Each number is 500 + 25 x the weight over its row's rms, rounded and kept within 0 to 999. Layers, rows and columns count from 0. Numbers have three digits each. The size before them is the row's rms in percent of the matrix's.

# up: layer 2 MLP up, 768x192, rms 0.17, rows 190-213, columns 0-191
# down: layer 2 MLP down (transposed), 768x192, rms 0.0411, rows 190-213, columns 0-191
# gate: layer 2 MLP gate, 768x192, rms 0.18, rows 191-214, columns 0-191
up190 091:481477514455552499484515483471556515555517467507529514507481531449553526479485491495488476504466460487501491495483529534488496499464500508553460523515559458488499499539483539522470538535486469510496470533473561496508487487506511456465467498533457546494487507518521522527495453486497473483450490485535473469487490528502487528481517517503488553515505442519490532482488495499464530518491488475499552478509501505494511515490500506523525463529479508523475502519492499491507508490490495538507516470495500514462525527511530505481484467513508522511489520539475502474515467504505476457
down190 089:510481495469526507494445481463550505510519466471475485459494489444474523470473530498512491485480470515462521528507509524490499494471506481539470513485483458492519509515505483502505542501486505473563523520551480539474509503489546495474482485514495502480525501502454530473528496524478489529506527529506497477554517509478501522486506496502506477483482454541501487509483481475502467489489533498486522520489495463491484492511504510485535522514459514459517449540465527468513544507499527506534505502504503515484510519459505463530492549510502583517492549522475508513573513520507513471
gate191 105:528531490507518512539468524556484536503497577495518486537531530489498501481467490561514522512514500522509536473530464479466508515512505499503507479521494476495508495509479474501515515492506532465512516540500534482547469489477520509450527498501511443513522536497504503512494480462527461529497482493498507530486508527458525514492544456490544538459519485509482487506540525486482460432546499462550494471509510491486507499461485510536476530499513528534500462496524463498508499448486483487460497472531516517501537481501531487481507516507498493492503529470477526502503478550508528522
up191 108:489501492506453507505493456487478499493510467516504479531525528452458487509511516516489468452465517475515480503500490541518490482510485454521468490509504492504518543477486490507513523472469487551438515458512504515474498502451528501487502553499547514491547489482483496527488503521516512516503515475509454480525471500527522487537473510523487471537516485451498488522478477542498472522511522539474478503496481511475499530434523477529487501466483514425501568469517539512468495528469514534522471489485442498474490503537506485487480503463525469473515481501521529497495503490525508512
down191 100:505524506528527507489453497461515493493506466482466500503451474472463467482522515491468482460527528462504481508511461535509507539478487474518518464492518521519491497513511439494510498517495499533513458495550514525514475517484510463509488483513482471548492520503483469512473475512517514509533483524534479469478516516525475546509496497498503463484467477496487470556452536457518521478509468453502454479476481540511474464551484501515485482519511505480524512532469489522445480535466500495487534507439498497495468481488482443501473530472499494479535482506528504522486515458499520478
gate192 086:512493540495488487522507501483488502518465486513484479515497481495510525518535504501461487470477472478463525574535472524533504494482490490549503487488494476513507533471500525469461487515491468522523446481522499488511514511500499478517523546528497517508513520520542505475469505472541473536501448492526483545462521472503483480485561481469501523481472499454479497514504498501478523478460506514490510508557483518490467509521475499515471476517507506512538500582493489511515447490489455505484457484468532480481533470552482501472501493481500504474502572519496469480514478522491526472
up192 077:486483478524515529498501509511525525449533503459508519521524493513448485496475496496546500511501524481487489436484534481467477515537484513476519530520497528502505496525514505509531501463490507499496563538485506493481502503554490502487469474513482519518485489482486512528535499542438522478476543516444523486558484520490536491499449507503527519487503488546501495522464495509513517491532448485478522502485520457531518473508483481457485546511519496471483479459505521504499532486515527522516506526525471536503485512436477514515498536498532503504524466481459529501487529448512452492
down192 088:552497479531503475463494535552511535477506534506525531514565489496535531492494486487526485477510516477446522473485466501500462516473513522494500499514505478517502514511487516504522529458490497480462520493479511467493448483490494523531503508535492520488490491468498482505537487486541546512504505495524483568472509452454480515475504521465503505450444525503489512522494526514486506493453458499515522471495442467471501491458530526482448519539511524491506525512519525488488480537481529498490520534477529512483464488511486493528504528463529516496549492487522468488472455471497499492
gate193 101:482482513477514510494504503482500505504437461511474490490469506480514526535537450503533534446465522532473509518506488519562486471481527533487496492517540512490486561523476469525490466501492485463507502523516481454464519497499516470492509498483477525525530502524433536529515505496531517500560463501463525494535510534508490505504470490515507527490575519505523501487511514508508505510482517510482495492523495481489509527548499518523498489442479473478481536466553469490509508515511449481461506526538488493478523521498452458547506521521493493493489514542513481477474508511485488494
up193 093:495454533525500553516525506523459534470500447516501507517518512497464488505521520493524494480526484491497487489482480520489508495490481523484479505502538485499498501489490467562548478466535488492442507459481471508478467511539525535496518536513504516495544523464487544512487516450524521495490493493511490522458509510528528489499506548481520489458538502538535541489525466476498495505475520499488506499510490519465485460531536492477483550509493503487522525536442505497482512528466506541495522465493522476507512506498525534528540508524522504424534462465543493477474516527503503509
down193 098:473499510516526520481512449533434534524546463464498523506486550523509466512519492475500455485478526469499517509487523458497504464484487477497490535546464511499501509496552502495489517507484512486457512474475504463501512498521477531499489517487479488482479478473494475497486515516527492489464456483524498513503517504497528465517457512499467462528466528462505523483495437458471501477489484506547499501481515503513483456537568463505540534496507519529507528481487496485495480511450454512496477483503491519507533524475486532506532498466503461507578465515492507497489520464503487503
gate194 114:495510476491521513494488466538511500509483504535531509525515482485556484546518485478521520398489497477522514508493463514526536491484505483465505504494494474512529494480497461524475528473513509519495519516537507468519537518458504492538484437472494515468526527513524514547454447501479513502459496486536489481491523525482542475487512499532506471517509499459554507543474475518487452471519481501531514505471475496459522490492512465511518501510519495495471493515484502533492499535493477493498518564531485501522522472508577521440503492499476499506460496514522502506485498497511491486
up194 114:538524490491548498460434496503552517453493498514532512537510526512502530512472509545530521512485501457541487505527501528472514446527469497508461511503457532541507524466532522499477522501524489467475512485455478503473509510485507514505467462490528504470489511471495486460465468528505508502477472494494480519511513527537500504483501514498533510440506513455517497505489481519521519502485523494496492505494486486507515524449467474485509492454495482454462504515507552497516446503528516505466533480475491506477499493464540430501510501465475479483523518519502559513509469515488530474
down194 109:515519492488502526449514504516512510485510472475549522525540497524460514508549516502523533501489470483535498502528492494564492443480501473521463535513508494517495513472523490493501562531515488471470512487497485488504503442481504525525502419471471495478497509520507470501466507521537502545487525504499473523472514538521542551479542512513513475466481497484496495458501539510511511538549503485541524483529465473485497523504513491487509514445474521472519518501498525504520510516512488479468486489498483481512522500435500518538521467520512557486504527482505485509533505448478509504
gate195 093:521480461449516498465536448550527568476523498511488545486522536499484513493487490503494509482482515439533527541531466487497483472538496495500515511528517472493478495525508491495516486500526483497508483527483505469526506532493505528440508499500515497520487456517529510488464471482510479514469472499503510468458504487502502485479485498487487555535522473511513500502523486522500488501456462514489494496476463525542573540492477526519517514487521478543535547503526494492492439521535453507515460484460497515484490462485512511469502478524476491524497512453522477552498489504474501502
up195 092:513531494450476526518469501497526494492490499531499533526451515487459477479475485492509469537474455492521466515496473510500499480485484574499510509449480482442486455501557519495480485493484506476539536534487484495523455485574485474497526539492500468485448506483497483529526513488529533503503549497515486525555472501503495494503476481512488490486474508508462510504517532508506497463500535507522487480477506518496450522493505512546465519509529464510530487504494526524517494469516512496458449518521519492480506521493547539524546501519467525512478495495513505493464509477521455514
down195 093:492497503497532480455496508541478488519529458509485527488477509456466470464478556518483529562499462467469465507538499496498517484453539487529526537503491497497524471485513500509496519469539456498478483474518477483539510539570538472473480520496508491505423507480524515476506527509523465492505513500537503502530482515467500510520440487520498518502476516462483504497491507515505518494513506489512490482443505494536466518443509520514483477474504469489474515483504495555492524513494471466506475506501512487448480490522473545461510489488527510508491536484496463483524519511504460488
gate196 103:499511510522493503464468519482521533503517500464520459498522518466499458463538513434516544493518492457501469507482464458522488533506440507552492532506482496546503526553474526502533510497509526470493490492518483495509488528459486482494486521519519524501495504476497470491481464493492430559480510458520494507545506503493493452517469487514494523482510505512469500527547506493524501546474509486498532547523485529498480488477506530525514503520499489498508510505551496481479448458489509491470509499513489507498530475497565517487533517466495472484516469432475494479482492487480494472
up196 104:484505449464502493527465515511536445526491451521482532531479484516570472524490492491501549519516526518529507498540518485472501433487519508457509509416478515511481495509491508512469522537499513515502492487495507530516492512502536487518522481466512451533505488506496473537499514487485502472535526497491539505498482501519517456492481522479489489496532501520534460467487506531536513523495518462470514487517515523513512482531525536477501504531451460535477506463467483437533520487503485511513514491509507454491501492502495520556536487488497499493448493539512508515508481523508492549
down196 104:522478471461525508518525512523471493510495512447532486512473456524535499519479485526517495496490496544562512508499527491440490488476544459458516525468497499500531499484502514494474474500504511552485480531489474513505460508494511485480484460493485539505472524457494514517532540478490525454535501485478513483481475467506514527522503481465545503519473488514499511491486488477502514469515548469498464479513486495525497491523491476487516499497546479579510499482500560523505494516520466487540518515515523469498461468534460518538498490490521536537474522538473467525465476528472485523
gate197 106:510501519505500521517507503512516539531522522519476516543514469518488484440490509495519560516510508483519518458470489489520492473539521538499482457455479451455486514514546524521529508479554473461481517463518503469529489512466492516534496524527471511492503449496531498502518452503483522542498497522457499515461500495494515492537499480510522508500501507451454540495563472491494485470473482489505514492452516482469488501505453495492464537510552516536540524502484519515499461488471497462498468518468494496490478495533515477495472503477455497550516499485476513494510509493551499498
up197 103:492503525500498538510560481498522479513525532493498471476492541500502503498548496532493469488494478508483498499502506459526519510509502484497520505509454499489515480506453565488493502509529496537497494482572512463504478514535471515490536475498485547450495483452443515500482497474498541511438518489479496474496542502503513523465519499470503470496484504468522497512474486455489520481528471503477506523483488495507515471517530466527472505505477493484486521491556506527458450504505455521488512515509514538506500524483499447499484479504494519550496498549496524494424474518455540478
down197 107:504510548495493528526518501541542474497515515502491509548528554490522529452501470464463506510460509518521513500477487516518488524511504494467505476527500487518494510510461552516448484507510536510469552474541524503431499506518474490481478504483509505489497512462501514522474518529478498498492479517478472462500550475548497486473535474485483461513494518466521510494509511507464512519515530481440497552508466503477521486494484581506509479503436508520496477510509498497461514522494502494507490520504494461498496542496498500455508475432445508486495472473485529524478507478487492499
gate198 114:483537479482531498499523508506489520455466455500488506457530511556528500502482538480500538521497492450512454490481499518451489522532512500547530521486565516483453502474470530535488450474420495500474526518493466532488455477533476463530517549467502509504496533514504494507511506509498455490484459480519490488494486511513486485468492562482478503516481502518523497487475523515523507474508519498510504491486514476480481508507478526513528527498505520516517481541542503526513487487526516513472493504516514485559477483471542521513522560498506482510496528489550484478470499494460492516
up198 116:479529500517463489507486471506477510506546481517506500499512477511483516489540479526547498521509531516474488500490503490494469502496490519463527453481509546487475488513521489510497496537483476482480475508491465533484514516492538512470489457530504521480539514460478519535526466522498527498551525467478480515513476497505518509494488452505469484515483468464518506498473521514466498503532480506452493510489490520470513500452509474475502520532438468512442482499504512485478549484436524477522471489483484511491546546465467492569512482472480491544528474452520499556499532480532488489
down198 115:502470539511479469508511474506515499500524529515471526512505522500495496507488492508492487467476500513523499524509537467484472471533464494474537522515475481535502530533466470500506536498524479501550505500518472490523529497542552489518481498560499504499498499500511514534494487496479513511475506463504495515441439433500507475490507490519473494502491502519509488527503452498529505533477507450528510473523463516498509515488506509504467509533513429503452520457495531512481530520403453440505481501486496528504521496485483548495521502502500498475522515550499491527504502479515447519
gate199 104:477524503480519504489519453477500497494497486482529470507476482495480489481513485543503470501485493457470522522479488495488506475489473506534491537477520457457477532504533495508467537467480491505478518534524480480467535481528497534478447485477502498503510464493474515498543508517482532509466499467474500506516490503511530513477534488454490508538520500534450531468494512488503477470522440523515467462470452536501498509533513522464503544470480495480527524506482499519440529491540477505474532518533485513524542497516524535470473453469513520460470488543499456495510555519510519499
up199 099:491505501502523533482429477509536462515460501482511517495476476535521523510461478518502500536493491499528480479452476492526454461470480472586483508491536449487493491503531491460464503467557507507502502509490483499493518474515487512544487526464496478494448483528518506478517513503513526526522478485475468477542474524483527502462500498503524544518485467514474490515518516516546472491522489491461424486531480502479503517505476516491500498490483523470500506492466514517440499527508558487512495509521519501478521480515546501461462480527481504489525530525494501456510514517502521488
down199 097:518519495501506472512488479523532514490500502498511487489515522516529499514512497540487543493516496491501534519471492535495528523481548488548473475518493512495515466501429492499525479502469509518562508423534510513515457502466503518508521479565466463516514523500522512527476511493509502514481503506502498524488471525500510459508495479488535470458503485470589476486541485515500512555481501515463496497456503484527533516507499512474514493472500565525505515497516477520552479511501520486502548455477500485475481485499469484462481544464507483554486498519501491537464508516482501519
gate200 102:478544549451482489491534494491505524493507511510549499492550550523486500489479519491492485443500537451502477528520494473465442487482525475532500477517504494523508475521534472472477506575517476525514565503521474501499477467476493513480510523514493469531521463497504464479493480492526526513471469561474514518505516510509497491506500507519498525480523461524517514487518507531500501555476515492490493506510472485429521524524528521513491472506469507520465520514544498481505481517514488579507520504475525526514520478496475500498491469451483482519520489476540520503502484518468510484
up200 108:531497476505519482474501498496472473516512533490505496534477497469525516514517537494526460540513490484474563497557507502550465466479475511497504476450498511499493519510490537489482519499478491472437501491505499508494514468539524497528522492477484480460483532479492494504531512518512520471534527487527496441497497500506487485531571530534520418472509484476461462549541495502471500476535469494530541492492495517519515486517510510500466480460500456500488488509484527501552500513503503514516510486500413502494497490493486510528483527479485512532517504499525503528530535491533533489
down200 101:518513499508498507465499497512493506480517441448473530523494476547486504506515484507498543512501478478508515481514506529520537483498481522512471470450548497495548491504459570513479481501455521504451490466484500511483463473496515525540515512499515482474516568458523482480538507525519496497523508530504483499496459461507548520494503466484514488527496513519540458471491508474517493467512493500503525485506496506518533497481503545479498474499497455491471501465516526547490482499511470441529520483492509520473477498510463542543522532462542502462470501549489514492456480488486476525
gate201 101:519540510493494474484466514517494519506479482516547512507479497486516472507501487502475471467483491478496524505514490496511503527457560496508454527519519501512485504465483501455455505516446451528513449509463447499461478504476482557463516533462506523513511498507494562484500498538514554507495489509549513500505481503489556485505503536499453449532494505469517525539508472513471478512513532477478501528486496484527525463509491512508513508540502499484444503529521508467499509498537469481500463550534524485509484483528471492506516535463474485531483469473537479511529485519476518488
up201 103:489494502505495528496506509486455500513495491557491515490514466458537474525519546490491488529558472505502464529475484504500498522511516469479459497493509471522538498498449475466543503478500531514479484462527516524516470497524505528508483469463460455512511539518495485477516461486519496504514503462520494501505531478484499488538551480564548538456522489513524449515532480509491464488458537503504540505515505503487466519503486527501488497514520447509529460472485524520475468538494512495500518464499480525513507500507552470477523492488491563524534506522467504479510480456529513498
down201 102:453507442508490533545512495524516523511510490536507504534547492477521489498516516473492482519515470547494530459543492484505486523501525498496525528487504486488499526445433482489518514515516503489492526470470519481498457515568466543436521473499527470533472487509499502499487530453478538498515536491525547512497511517510497495517549497542504469458561489483520462489503523491512492458466477518517503501502478492503455522535465471508479476521487534515508535486456518498521465511539490499512475463462496489507493528535501502474502528498520504547499505502534491510472524502492481491
gate202 102:476517510484524525494470465508484487506500476495487524486503554499474503516516482483528456497526467535495521516469508519497481518444482542472490549490467494511486488494508464498512528484512492533550481534439500503474498480527464512555481488469509456538498502510495486477511508519482486555495510484525513520473483476506462519539478514493482496497506479485470529538480489540541476477465478455496499520532488544437477523464491490491498499498466532497482497480480539511483492519511460491480512480510554469490462464507567542516493453501502474480510469512520530500536460512476524508
up202 102:495540486546520498494447461496488504518485486543521509502435481480517537531467509491475500530467492518529524487515514492493489490504489552523485481478494526513489472490489501497530503490462471529465464506465470483535495485551482506505496508489500505502490479486485478489564514502475450485514463550465474469514498458517514554542493518529523491505534485481512484495486464522507477492547495473510488520581521505525507475481483546508533493472482435525485471460470510505466473496499511483513495518488524507483530495484450534481543496512516496492507532522545503501488498490537510535
down202 095:539492534495458494493514491517512465535572537535500466482500501491508500510497492474479527489484538489474485467485520499471475500527503497519502511497481549495519504471477495541504486475477510469516536478521488478485480477452532511509489540539487515490503471492489489539449526514512515489451457475543540490526475495504527475568492525480533499491516474489483505501540511432521497466521457526525505499509466524523512496467529549504503538512524492513482556518547507449528464452488499513520521494479460494504504528496502506544497524496503486530493526556528497484479515497507491516
gate203 110:525502521454476473550489536492454472522544518490492511531514501464498504488528493503511510520496498488491521475489525474486468498479467487551485506496445511503524500446472509493523489518451499470551519474494500484482509500536459511498543526505498513503492516473540457493512444551464470511558518474498504480505552461499493527524503543533557510478512495554485518492491508528504530505528532480508459519494479472476464479503515515494492506515472483523488530487514478521531473480492511503484496529489491483527523536449472508537495525482506470476494455530484520531528482558513513493
up203 104:481479504481551484498454510534471472481505481515516555463479516504507539497483450516451462509512505481484502536532496469491478493479536455498500500473474489501505506501498494510497507517465527464465496516518468486481452490534489520556489482456488505523467527500506532541472500437486540494442511503497527536516507480452501508483493504524480430488512523471496526492511550489447482485506547513487502533486517529527495487498490539552492472469493489494503479503506493491524521486508516495512481488521464510499503480490578538474519460527481498498506525483517492498482523549481521516
down203 104:486484453498486486493468503482513487489487513473506492480556541494466516451476503462502457493491507489462529544520491509490510519491483473472524486497514543467480502470483527530509525501503519471476522513493507512541528516542507500490464454485512487498509503486517490490480523484470443488509530458483486490515476487464431530488530510493520485493509505514496487457494511526518481433550479511493498528471522530538484495520491537533484515531483535472499484523509510480481509473504562497540494470523530460512522504487515520504506508543550525508552533526450488502430474529506505495
gate204 094:502481434528522499521445505505461503514515546529522459510495493475495465495467478517485495466510547509503520513458461497484464473505450510522474482518467447514516532500548533513485489526528537489500511490470478514486460492488498483497505500502472475489473463519541486485528484498478516508525518478503515503505551500492449507498480481444537548472518475483484486534518492501492476504528516524540504498498535497520491500446526475522545483486501501518560495483496486501501525509468504494496548500524479515461516495523536517457526456500501521462512543511505549480486519454512462484
up204 100:531496531528492480468485570498516523507508501525513469515490495447468472479476479547534476474466508467430517504507507492473540497509445521543524506518534513525528474510498508525545496484534534527520512479526531512516485458513525482492508457477541520458521493488482544491499498505491514482483505499504501498510483498494522519485562524531484452449532493493527474510475467489530532492506493532497517492532496508485450487521482526508546488530537506473498521491489495484489489540478517468496479528459491481505528479487510488470485479459474533547516471525471487495494471502529503451
down204 097:560545536469486497512491521500537493501485492483505502512499524519498507511471473503446554498517463501491563505521528531493470501523473526499515513510524475513528530472509481488518458475518513498468540529512530489501492490491516479513531465466455486539491484449504498501451515536489531479464497465473522521451526518514549485564498520531482491486509507510545500490514495488492480449494525505526493499475502522546488454500499551519463527580470497485473514527502488500479533516526498467507491529518444504507522530532526505486510489498532494501526481529507480494518483494476489480
gate205 087:536468522497531453524480503514473500510541499508533537441471525498506535488531514517500498475514512498490513510472451459519475479491509497478530474519533483534519475504496520499506527503505558489480515478484482516486530522528491537466530514504486449564516498515472465510519511524508557547496495507447484483512516481485486538552491528511456480520510490495510488520505505506502506490507455519499505499494454511489488505511530477466495501458503514526472499552557527504486504452513484472518479483471508548505446454516499533487544484538509477530504509503502526492522507488492561532
up205 089:478510510485494503517485423501500530532492479513492451506492502503469481496488515505469484460501497527513515508530489492427543496513498501566497530507498500441539528505549510513531494510531469478483471476509530455523455514485540499491488513500465524522504506496530506495518512476505447497543471444525507512483421484484506482432488474489528515514452522517490474498487470473475507525544495440539511499481493515504522504500506509537498520485493519510505486516490439477514506510481522519490529500524497458504509517496495468507472502500515526518517490510448479490479490459485473493
down205 092:469517477479512482498524499496520501522507492519482445505499506504502457501512470481495482504508479508468514501489498504473545529465472496487526499528492471458469546510525522498536484526488462515520484499512460505504520529451492494526481542521449492479505515473482493522498530536496502512526527516459498525472508485507513560494512494441523518525526529541498460497486507505444478552489503425523518469494508461473492521517463473496481470517544474532515543486504472492480545471519573493519502513508516475503476512489501458481527472513493546506514498441528469484486493482520473508
gate206 096:503538502489531522517508520519462496434483525500520479506523481457519474510494520514507496526501474487511562482498480483492521484539481552486517529513500466486533480499518481443500516529517517470502544462464451452489524532468486508526531491490460489522503523480520535468474500516494467517562521506479489473506478537490443529560502481503497497524516507504495491522499515508517492467464510459494454523530531495489542479488510469504513487516519466470528502520530519497533538486494495483496464490499500506495488498526495470460491474444557520493497483514476508484516435487496530477
up206 098:509526516574512491493540527521522530500531536483503502493491549490488504480509455506491480506497478524524491520479472532470535520469524461477449517477496504487501538501491530479497484453519464521489513510509507516558583497489516551526515505528525474485510472544503469501523485501551524519487470479509463465514508465489467477541529508499531497473496524513534502545496481515495495520516507499486491488551511495528517491507490477498532486497485535505505515508524502497523505530493453540508457500459504520516568490511492514515517489528533508530459539535480507532505491517442510505
down206 092:496492527536510484579521471503494525544477514495540503519494475538470493465477486470507490476508471485546483489475488505496494535501552454490486481461472466543497526544452506477496469470515499505473534547536505482479498502533504519513489509508518532480525536541478536529492475502492509528517437514525530489509558512530528506503514515498524511472482543486495504510487485492460492513515485520469501505511489480518502545495486474477504471510484528486492533488483478458473509499503479456515512483508508490517498505513506543510536494520434488461492462474556494537534500473523460526
gate207 097:513519451485451469489479499525481498478526519458493518488487519498503498526526536493480478431512488500464492508510512495493478559523488516505498460461512522500509511482492527556486520527452443485484464484495531477474486503508514522486522477531504509489461486509424508531534536496516477497487495497486502486487510506519526473513513448474448478513527479553522490519497486558475498499512486472541451536485547505508522512508472518541501489510517501510526492524493512473487464498501503569524479498473484504512484501470499527488492535519488517535459466503519474550483471506504525462
up207 089:511499485504482484500536516492524474516440523501474450508499475513531480470485547496520527508508466484526482534536506543488505530485509517501466511529443522488491469527462487438498499496500515559472495502471491508495479478508497501494480491482523507518522505507550498457507459471491536508519502495512515531516506519514511489474475546471554500489503561480481516463516487489504484520510533541508460481514456505478487541503450544547521499522488467517500523499502513528470522539496479480512468489547531484484501534544478510496474487536491511484504521462526530472529559520459492495
down207 098:498489512526486512555449485507540537502514520514523450521528523526497488497529481523525529522526456479517468490496520522500565533505516454507530544517489478555535490528494504488499522543496514478488510516466470507476516469540461478545502512494479490452489513478521489482504507495490499528512480527477492531461506464502489524512481522493526556505514482503493525489492513506536474449504476500531520512522481495504461477483500484452508484497485489544461544433552470502454489483494480510497523541479494471498544487552492489508487475507475476509517476477473473515536495474496492522
gate208 087:520520472489552521467508498519483517508529512490561557498442552537524535488490507452476541456468528465467529459531486518475484519528468553501527536492497484518484463491519479487505475487478482510454490502538474472498521463505488514510515467510478532494520493464497549477508513489534483542449490512499512482535479562494466449470475520531525502507488539505500510490484438503472512470476498517505523514515536492534502473478492514455512532469536498490474504504508510478493479492487522515513494507559508514529498511473508501510474497533483523497481484509505494523491501488529486482
up208 096:520527520512554498518504494431533496523463513468485460504527488534469483493463523503492486489483491539479464530501495505505481510506534514505523472519513505474497503499530514517506523513521518496484550520467530486516481429486551484504474494510490494520552499473473506504515518540447494534482512472468526492529553483491467526500478542489475516585496505477508529497496483524483534488494524472469498544492488470536472495472520450518494513465484528529459531510495512534452497478485487500496505489470497505495464512473504486469520517499475501510459514524494483513550451491484513534
down208 091:497492482505485490473539446497479505565490516474500491541478486476484543493490482506542496539483492496500463511512494483474470510459461472523490492522465471498496501509506531472543513513510519533479486492524486539495529434538499485488540556479508514521498545468486486524520497465513518464479543463526510529491482492515512496530483489444456516477496519505466499467475507503450499523476520522509495481538496545513502525473522474476512514502506489494470530513554519494463520483515463468509483513477516503490505523513489505484531469501512518482494513470527550539449440485448490507
gate209 103:520489481482479490520474486509505464508538503529466500470493442507477476485538502474466488472469488494514485478483518500492477483491502482471499476538516512445505481500512478482547534501506488469494527522489474478492492472474487506529555479499516491507529513491491482475490517480502547480497538517513487485498552432483517530522465508482469509525512504533478509508519507526467510523559512505491508509473526486506468443495498526471523485460523428508458522460496509523547475469494503436460552490524496508457522493520519506521481486497511481526524514516496512478555526541468532522
up209 097:484465496512470509556499497493468533530499556460471473495489496513531564503470525501519515472511443493554477525498516518502518535522474528495533495475508491466492478477533484533511512503513513484535495496494502480510505522462525464518499479530516529516538540483450503525468473517491532496527513519477518503525479507488499506525503447549500479513474501483498496540480511521503521523557477489506478505425550492533504522492492520522501490474463503473467521494463486509479483529548519492516503525483537446511550461528534499479524501445483515534485513527501490509514516501500506516
down209 105:505498557474524489551473478532494530529493502504523487499504478485546538542524531491492501513485502530531542537486496492520509525518507514496518485481472495478519477485533470494494548560521502473443484546516493508475519468500513455492515493486506509508489520457503505461496438519482503527504494514507529523502494534451489534508504455501497513531482501484462508506510538524483544504489510491532467530518504522557506442505512528528495490551449498457480499482490492499538434529517535503485536500510490462443483500515504518550501496499516465522483501495521487504491514494545516490
gate210 120:515500529463513510458455490498518509494528501487510542522504512510487520533488479531477524486493476502475523471505493524467496541509515509500528517522529483512480474486465466461492528519471485514483564508466504515517481483489451507479542481509500508491490553515555524517489493482486502555515488457502479504443495535508541550516522485500453524559501496544501494482476540474485474526446552527486507518468466519471493486511484497540504495470512496519519498558494452505510505513488488495510485453493460464473503543454535516508528515498492525507492511491539491482509509482478536462
up210 108:527523502486510480466464483547467446465500477523534514517456512480492497497552510521532489497506481458530518495492485483542488483518501518518552540508532423532537496541502463471484515510488483456532490473474499509475492512460529473519516520463498511503494521502524507493528488483505474486502533468497519480518508520483491474549470491518488479508457479520516512489540478540503505516455510486525598458529501529537518546503514532473497486493520470475495521497509498485505486461509521505486542497529511482490485487517516545496530494497523477529523509500493462473514511460500529506
down210 111:490468494486506495484479468519531504482505449479484511530495523525531501522500486550459543489537485517543486541492488517536496543478494521550491499492516515519474504505454499490492466518497474454496542522460463500505532491494439462519516492502497498520484559439516461508467496523509511519518503460507494476493485521481518490501523501509507545538526526535519523521463510477472513521464500499547487504459449513494518529491498503550465469472515516484535487541459446532528472491466510448539512498501470485480487515499507505493486538515502518492503480512506469544488472508509525480
gate211 074:528542490457471519500506522464513494512518498549510498514496475530456504501523511471500499553489456480494504530507552527481514513475500505538480515487515492490472478485451500536515487488563494525536414529471489489495543513508506526496521508490507489487489509533516441489556471549482493490493500449532512491508555471504486510534515499456511500477442530519529518492499503494516474498493491486496490498505478504515492483467489536491515529494531497505467478514474471481500515502537496502529499533489470560504499499543529511519502466516507553502491484476546521515463469489491538540
up211 076:516491515495540523506490480533467500482517540479527515501476501473495501489510472495494495488511526539516472501522450482552477453498478504490486503498494519541506494522525538483496502500445448462486552546485528556469491475484469520481473502551499512514519479506440489527459554484507538533469506514469477507468504522506491509485489525494505481480574495491510520536514449484500542522543474467494521538486509488521455529501513493536471475556474501519512513491483499522520524506501516510508490482509564505444472474476503499470516497511531504494530493495502521504515510521498472465
down211 080:520495512456518509505516462539492501493488519476492498508467489507524532514518516477509512514517514501521451515526515463503461459494498536514484467524460499504518489499532527484517536504485510481520465517474471547481456486557451510547495483504493515498499475534511495504480523413501443506471530522524461484514501489461501492560495504487489522550519507484477481502475469461483499513489529506540487504553489505488463468535518525520436463552461532495524505504494545518534498507480520494518507532520502482494523465491492482494446471496525489459499500515490488518509516508536521497
gate212 096:529508541515458490522500508476459503527483525508479489519489488543538509528454516465490493521494470528484487464497507502500468510483486460539507499474490535534504508504527515459504483513508484490531536509476475482520560507516481513550544538510520456523507499497490465535523519481457495515465490489519495478535506485498568516500478503517456463495481494518488508521486519531519501454506537475501496511500518521488472507509480552524516495476492532492440475468495513555492495506538507494508526477525505511492530518485467499518526475499451509482544557478517546497524450557530501483
up212 102:477524495483500491543541541516507527504512478508465509441473553467508455492516514445438456518541530491466497483444547523510481467539551545501517514492502507490471486516485513475467486500495523510471484466523476510527470521509526518516432467465500478508490499493525530509459519488489488509452487452476528483482489497516504509541504476511529522505503515524522510487503440520496533520499471501514522522519513512513519523461508520449477519487491471536511503491465505496487507509490525488512472495479529480483457491518528522523524476448486528526522475513528461514502515489487504496
down212 100:503486508479513500528511472497487511454519475551537501439485518496504501500527505512486507502499527505516451530490521494469520500522566498477499477519493470486526504507489496505530471480510459531509456509527465479499461489491540525506521501518494513501502505473532505546494468487501515515494473489494536561492458526504473464540510513531504496472497501491527520500513479478501547511455478507508483508520526539530486489500564486486492481493495493548542512474522459497541508483485478514516445510441446448434478488543492480491493507494528541514538462504506496522467489541488493480
gate213 087:493535470492519459490498460518455509485487512492531493488506499509496489508537519506514459467476483517482496492468473520496507522461494508498491519530530536527507520597508475441467496462470525476506512500517481475529492491508487519516512487482498470497491505509468520537515457508499519495457499496468479507503487505507503492508476442492523505463502512482509506512481495484564527504501467472536477518524514482542474511480507541504482488493484494500500508505484479530486492521492527501524542511462562511502492469534547529457466498481473429467522532495508452471464519562507466530
up213 084:486501470497485522480506507475475521553490482517509510460509504501473477529470509460447497473553515534499488510522524492463510516515525501480544492506446498449493508501468490513541483469500490508444513514503494533473461519567527520506483466479525520491498479500520515522513500525505462495472471494479481531455463501499489503497515592519484478510498502546502454516459499442484496524520494526522516513504479547499495520503508519496515499517508518515516421509488487459468475481488498477544508480523481530500530522492542556477498509500540515529508512501520521479462490495503496490
down213 085:537531518529486515482534543510550489492513488490456528525473536509539451471557506500483503503468508482541505506509464504479487498539508538536453466521513468505481524471503538486527539496534485525519516505467510492480489537511523524477478500521468491475510483516557448449503505532491565483503499516523520529512472496472533488485546509467509507526505465535518470494534506489477511495507478482510535483508445548504515496506494470500506468512459490506492511488550493475470502499473483508463481502524474530466519492508476500507470483494480552516509490493477491523479481463498558478
gate214 111:506544464527537512461524528522533520504468485508533544494534536539522473468489500523515490519518518513502520483549478490491505501489459550530514491494491490497457532502520519478497461518504490512465532501510508475463484521521488496525494503520470544476509498495522491475521507471507501528507500542520465476499515469461486533498497505496492489484546498510464496516529501451474524518419460521507461514502518543538485506551458510469510537519482526510497498500533491488527505514463510490506485484508536498548516464421511528485502520532525551487505497528509483518497528475548520485